{"num_attention_heads": 10, "num_key_value_heads": 5, "vocab_size": 4096, "hidden_act": "swiglu", "norm_eps": 1e-05, "positions": "rope", "rope_theta": 1760.0, "parallel_block": false, "learning_rate": 0.00138, "train_tokens": 742200000}
Each number is 128 + 24 x the weight over the matrix's rms, rounded and kept within 0 to 255. Layers, rows and columns count from 0. Numbers have three digits each.

# layer 8 attention query, 320x320, rms 0.0418, rows 0-63, columns 160-199
106122121104138136097105148144118172102167137140120133137135154131106099098147119084137123143126128182157167135113114145
136129140145185135122122131151122158112147125097139132137130165076124110153143180146120130119172106123114146122101123145
141102125099118095144113123158114119109120150132116144161136114130121113133140128122094098084101124143130111118112143167
128142116137111127128170101093117100151134073102134142148137136148116142163090147175141133097116100105085099091106135101
161099108154163100126129151148116111114104163119148136175102160142144109143109159164165159124107134159119135121152122112
130120112129092100119100126123116106121126106137147167156135123131138126136126104123127093117130127131147109101105137125
096111104136145187102128129137136150148113132100164103103112133117108149103137059174098122121120175140122062138111139120
125105144158099072080116110091143148136123129147154116105131176135115147165110121101133155138138132113121138137168073145
150131179168104125114110129116079120136111120117164119097157105115076159111125178093093108106170148141159092098123128182
099119134139124182177138107159090113145102118120120133155105144142119137117159117117130133167172120169121143179150159137
128106152125117164165173131153105095125141118112117134070146109097137121108108141101112131107125094103139179118098151115
145125123134115169099160086156116144129134182141107122114119137079130112074146157131077121172105171119179145132140059130
112084097129136124139088116088178123150154098077144129089101145139102152150117106128057107126120159144125158139101125095
131147154110129155107100128102126107153146112123132114139117114125118165131127095142109113101107081123163124133112141164
179092108146155099127151143117115103169106162149159130152134125062181156091143116113124115110115164102161108113167151164
179090126099127156164097106176097140130159142164092137153147177103152121141169135131073143070138105133105099184151123113
168140156120140102156130143115116126087132122104087132126129126129106149099152145142139110134143131115118138105108104117
126130119132112168162163110068106165128145133106114159138126090091124117141128097112140112121136155132150118102128141114
093081126137130096081105154102097152129135098150173129108158123124096123126096146112082141163107134150151157147121099148
111141126132146154118151093125162152135130142111158154108106155119154134138119086087137122163138152144115087135093119104
119169113159153128128111142110192130071149145127108130137115134114146104138157130114132122111163139156166118109177084129
146083102171149110102143137126110135125127149128131129170122131148131076160119125169100161143086119184114160135134132150
095134127096174069117101128112077109125119166086152102131130143135112167169099123136139091177126124141105136138111123168
102093120116090120123109126162177105160114113140108101112091118107163098161136121091101156163105159160111123187114136117
151112067179119168121097088142114139121137129138136134129128128114107133114115124114131137147090128149112138096139150119
121167154125095156076101127117142165059144122080151141116108164158119122132150154146135151122171077149130121122128147124
130081142112151157100146094128125133086141173099141121144124158090103128131139126132145123104139055160145112094159136155
075122108128125144152113158152067124116143111101148154124160141165100167130103104166081161078157140174098092132074149133
119120136121150136128104118130151086144108165154118140139100127115144120120152046117108101159142144125162136095149152111
117140114124179133162186139106160130117109172124143202138109122116105074157101132178140141130172109120076114101128132139
141170127096108078108109132095117114164120101111115195198126108137132119127152100122155106073150101112092115192144108105
179096163165139082125115126077097146140154133118155152141120115148148097163073114077090158154101168129176119162167112094
122105147171117100090106140142139157132101147122158142161122160144121127159127121151145140129105110131137154141132121131
169118107131175116131110115148132140108126152137102108119146142119132115134131107143116132124108127134143130146128148155
159120132115128112157160118104145117134136130098097133096127103116108136121149112125083102118121115109104117160134135131
104116102134122098117127133094134119173108121054122081143122101100121118136130151125147138143139117121122125107133174107
130149138134176141100155150159126133137154133163136137124123186143120152125114138104126110137148151113124121136094134148
129107161113115155085125125120145156151165145100135119072124120126143154157150131110136113101139139126145116111114158150
150182138164140121110151084089128092135134111122133115170150107145135126110139120132094154122143161138132121115086153073
147128119111169092133092121082174110123146155158146121160138093156147174142150098112130144129104165084142107156131110116
115190138124115125108098154117176119147146146135097124136119167128115137166163164093153093129090127156111108119180143094
096113097124104142145179141114114121117123086127102115126123164129082105114108101147152140125114126111095162135134170110
097141105090103129120157152137154140115154087090084147109118164166135142138112135118115106135145117118090147094120179142
142142074127123118120143132168102115112132128165156108131115142110107110120133111125129181116124127174160143082082144111
103087112147138193183149160144110115123171110128127165086134130152122146141157084146091104096161107136112126080114159133
114114108098106121139076089116101181162134113120132141181167130147147151142124100120089144124131101128176124099109124138
138120132102161144098140113102144156105120146156107071127098120103148153117135133094124158138135132121205137102149110149
131133085103077117131148139109156125118114149098123122126181132182139114112132101101121146088135098145082132191112150138
143097171118126149140129106110091125147166138151136139123118169120108124150175141130139098138109108137109131137136126118
151141119132113153135146160119110127133143099143124116122065134116118138104133137128079144069142105147148130142076153098
122148115138102138113152147111172133137136128117119106148110120141152136123132090138148104159090136118144142094145105095
179104158166146123123117123130102160105161130159137139115131154129127130155150138094089113099155138116115133113124132138
151112140137058100125123147125124130117137135144128159124078158129164142106146085061095123110105179107136156127183146145
147134141151175180110117085120169089120100127103133104154134110149126110159167066124117123111125124075118107144136117142
117114134125183143116134173090115144102138105111159145152095134177166122136088099136133148129106128145136109157125118125
116164124131121139161108142114136132158152116127097107088162114149123087151120143132126137135064145170131117191153063101
124158130094134170138094092143103117103095107147103082113136144104086128130171140113090100107078145169130100108152106111
131145139099133107145101105122137114142132138122169152144095136123122129136136119105114124121145102094142120133118131142
106064179127154121167099130138135136124131128132120176129119095129133112103130090134120138153104111146124110169174152175
133141138156172108093111113173137122138137115149164146079148091130144151098133139133131119160153121149054141125110138134
114152159167152084119104141149187121164144174092137150136134145114138083109124106142108115135144132130122121083139091080
170164156114101062134122150113162113149156113114136149125118153080142066118129155134105111128142131127133115114109145137
145085122128128195110117137105121141122131121108134119154139121130106110092123105134163089102130134134149079122148128083
142135139146063076127156157087156114142105171099165083184100103079146141122122123120129147138122170186153108126169146171
# layer 8 attention key, 160x320, rms 0.0424, rows 0-31, columns 160-199
129137096107135127127114139129124101110097139135144099134109133164127120148125131101132108117074131144151154144079107086
103183119087138108136069129110111129155087152090121153125116149137135139145140136151117100116122112132135139098164119120
116119131121146136132116131124145118157101127083133113154152119123119111134115114116152150134166138120102124104153137130
105115154138111133139108176144117165144129096143107117101107149141102155159120127159113141139152169164121135146133117128
131133155150082107152132179079094155131123141121139125149142140147108079139137179151127128131090153130134198131105161098
130111097117091145111183134126132110138123133119149121129125121117132122121103161147131145146145136131202131136160124133
135101110140125101089131151141106108137128091151103099120120115124122164147165133167144172159123158108140116145160103115
133148056126167130133095144172153142117147087130122096131171130138157118115107170170099131149139147170156107140108124141
133160142155139104153118141093159125190116111111170163117109141099158174138146075113124115162179122146173070105116178097
126139124109091149195147153123110156122117150093127165159142148116060103118125167156093096163145142106159165149145114140
124132108112140162155118126148123109124134095133091095144095133112127131070090119161095138161129134124167127185116137161
163130117111113125189074092130161114128138114126103121127105131183082149109118121148105125125083179119104084159083115140
075105144094135118116061116126151178040122123092095141131170161145132122135105151113215090140112122139122155197161143113
133157080151086124122149163105117106078141118153104122156138125120143115114138088123146131119123130146160103177134103138
157113137117120102139144157102143098096095159149106115132142113117120138114095135180161131127124178114109127133166093162
168110114144111150164137138118117157136119122107102160093116129084123141109148154113114120139067050131124111149126129161
142134148126115122129116135125148168150129124127095141127089088107140101145122119094134173112111151131153123133101160107
104135186114094105157104158074081113106125148149118133126108161138143107160169160108119138157147127109140118120148136125
098094087121142100129169153135110108128137133152131139134162111169129157150133178180131146109110152115146113137090172130
112097116130111078156136143124134113150121112077155128168120170140113114104142166129094149102174165096085139143160178159
159128153126101100128110110125175111122171148149137101158112160153138100142172130133108126149103145127128115128128153144
083123121118142128125132101152143106145090160156131112153120145132103140099126121105146160114080128157143093181131132128
119106111155127127175126193142117096152131171140115143139125153126141159106130141113140128160121174126155123158134150190
144141153141111116132173144124150137110142140095143128138144117110120151149135074109130151139127163134108107132137096118
146109096087140111119160114125168122134111126142108121102158155152155156092144127144183105103148125120125104142118131104
160157111109129139061131124111162152124135142121106130148163138099147119140166110118110111105132109123096156130107158141
158143143166152139100115152165122099136151133152111097090105130122137079151169151136156080092135115157124123130160174132
094156102091166138160113135118105138126122161147134135117117102156161180102152121168079149167132144101124127151137137142
135089136137178136152161121197119126168109205082166148154091118104148102101142098131135158135136158159121132144131131119
117164145126161130185076149090139122101112153124150092160091126122100123114138147116131105180163115111148151135151138116
128149132061099097131152128136121132123126099114148120131120120103148150101174146169171121134122153170158116148106109096
165106152113098104090195104087147109109161147110118156156127097105141124197167129141142128137124113145131106169092117120
# layer 8 attention value, 160x320, rms 0.0421, rows 0-19, columns 160-199
101152157151121132120114144111129177132114147146125105123140099165107132123105144139130148130098160094149121145103110126
118129119165118145153096157104136153121184142122155122141133087148105129152136125130086158145114089138140151083130123105
153115111112117167155166142131111109142166116132122127143168165160128149106123107144143143149114106147132160162141125178
123137074115136142122125114093087109124132118123138126165118110148117139120093130090121111104112148189168124082131135134
111116142101127109109128130111139145109120145097118122156133119151137085126144120147107120151155109129150131107168134164
109100139179136114159155079093086131173183083125092173149153130119139171107104161094129125091130110130156100132122098133
109163116130151112079137163150181111161110106179136115131176157118138120083120140146103113124146116138140135091139095117
137141118121119145147119145108119137129083147132088143145126166132119112117137128109170130119131138148111086110099113121
135132132180141164165101140139112130184166108131146076124101116132157113127136175122106108151091157092144098140116127134
120124089122121122107127134135148132120146182092136126125130119125119162143100122119105153130107133133130134153162122139
159119145136152118129107142101115153162153157117184114143142135143080200136162134166110092155123104097153100139148067158
152105121152135123132107170140142140136128128091106141156082155137119149117142125111107147135093084159172122145101159147
150136146122138141098146123153131116151163148177101112127111139147133126127144127125138111142140099127165138126093117128
129110136140114115151127135128094104117148105155129110143152152118115121119132147141102105127088105166142153110140140119
127139123125093094140110107113129079145101143108143141146132095128124175177129134138101127156095152099108139137149158113
131091097125077108131093121123162119087128107090134173136121097123117126099114120113118112104099123136143129106130109115
125118100130151169144150175132090115122127122164125085111111104130154152120101123144108088113115111123112154124101106154
115142115127149095133098102141139130135160118122126106145153148160117100149146142092152086126140164155103103170129123130
179127143152142134127120117138135147133090100100127104131104164144091128109124145106133129150108157140127128187109085132
129148107106162149112159128129135098117124106109167105123095150074137131108102133144169127149110095110105139120165133123
# layer 8 attention output (transposed), 320x320, rms 0.0516, rows 0-19,32-51, columns 160-199
113137068134098139128109147123155160125149084122140127151106103083145166098122138160080146108132143112135129130140156158
164100106088111112190118112146119112089108138185133153108104110151132131107090109109149117125117121139127119111123149092
136076167134163118119124103183154147109118089131126147130122103198108094129159111149097112114151188125122116068102131100
105140116117146131088121126092113139119112160099171172140129135120129110138160118151112187116119129085145111143149098118
100125085140137133171125125129109108131114120150119124134129097149146111153144156151138093121144120146118108172129122111
133125135137142184165118128144157119168121155183151105146106131112124131149139115150125121134119115105131139058157089119
144124123108095148134123132082129111163108153127119158153070081147141138126131083128121130119116156122105148150128101125
120171133124088117116092125127163147114103110130124090081114135140148198130142093126065176143137093119149148143087173103
099075093097118098145120138114121166135131152167102143147130158163103124112184112088134126135096127108119130140106119117
143110144160134123117144085138118126112154117125135141136156140136114142130134109184084123111151121140139069136122125143
118156126131144113140122143134102148090123160135136111128125134148115123118066130126123090115098136123157175136097142203
107141118125148072182127112138125126109088148101173143114150180136154088089112146123152113117137159124113108128158160190
122156116126143091114121119117139102126105085106126142097097115129111135128146132124106175125134151110122111159150154120
113110126093117148134153147109106078138136132136120140160101120148126111116161112149098135148142160104090180136151116141
131130144104118163081135130146125151103120154165124104103105151111102107116140122143126152110125125143124136116146115159
147163150158107141125127158139095104101152120117111085077142104149131096100149114162100151159096158159159148138122126174
146132157114136150117106096132136113129128093140113188142157138113141120130130131130084115114132143118169101098157173129
114151097121132117169154126120140154128150136136131159144133094124123109167119136132106120075073125145104116104143117137
117123117136132147139084155133147117106150165155148135145134131149139169106107118131173113111119087139089147127138163113
138135147166122076108146097116151123124130147168159144130149098187168096106138063127147105169165140167133139097139126169
123139153124129121118126111107117098133128134156169107104134157090113075095158122102137093144146128124136118140128129158
092139113120121122166148123150147173146144084098147081139139171129130181111131121139140140098146134142151143124113167123
085190134109119096110109136118133115134116117134158118108138131107132095146113137114113150151086108132147098131098132120
164131119146104123090098117129148119110134142145062102087133127136138131109138122123121125148132127112150133169105135172
148164146152103100135164147169127137120114099126123143111097169115158138098115101141163140146144143128104129148129114141
156155170082170103142127143144142102120093102083082137129133131143125094173135139123139107145166165131113196139089134090
112129123125135127145111157139109153178128098121149120092112107092126122128113178113151112118122122137088135110139102086
138094161088117124244113114133146130117129114119105130130135093144103112114119115131147118119131126114132126143115107148
130134107110141136131146143090144148130120131075184115096160103117098153144082150144132155111127097126169100144091118095
143138116130102149110112142113150087113120109103155140122118160116115139124138114107135142113150114135104145125142125145
073128144117146157121104135142159119164131092137141156110117177155181108120150140136138114142103139142120136110110150125
118129130111143129172092084106153140113122165139138098107131103110134166137139119134110148150097146114103175130121136135
104110130146179155139110164141134136104106116118135158108105129108098114133099139118136121139136122117108090064113164088
137137137102144126176143081112145176159137108118122143138140137145129153131140124136140116109125108108093129144134162119
160090113144157145103098108098135117123113130117174096138131109127118135184114136134187098131121132106137144128117144134
120094117121158123143097109087114124137089121130119145129118133126133152129147158125125133173117138136135138173112141093
120123103123137153183156137151120140112172156121156098151164170144149183140127112138142111150145148149148145143140120129
127122129091111153108145171129145122180110101118088095119148137138115157163100104099119142152164137145145146120105125162
121124131139105103136125110108090102111142111122119148131103078154151092134150138125101103126105122128125090123134109085
100123128101137159122141140168119149112094137106108129097139162108110127115095159128132120114116132115121132117125148138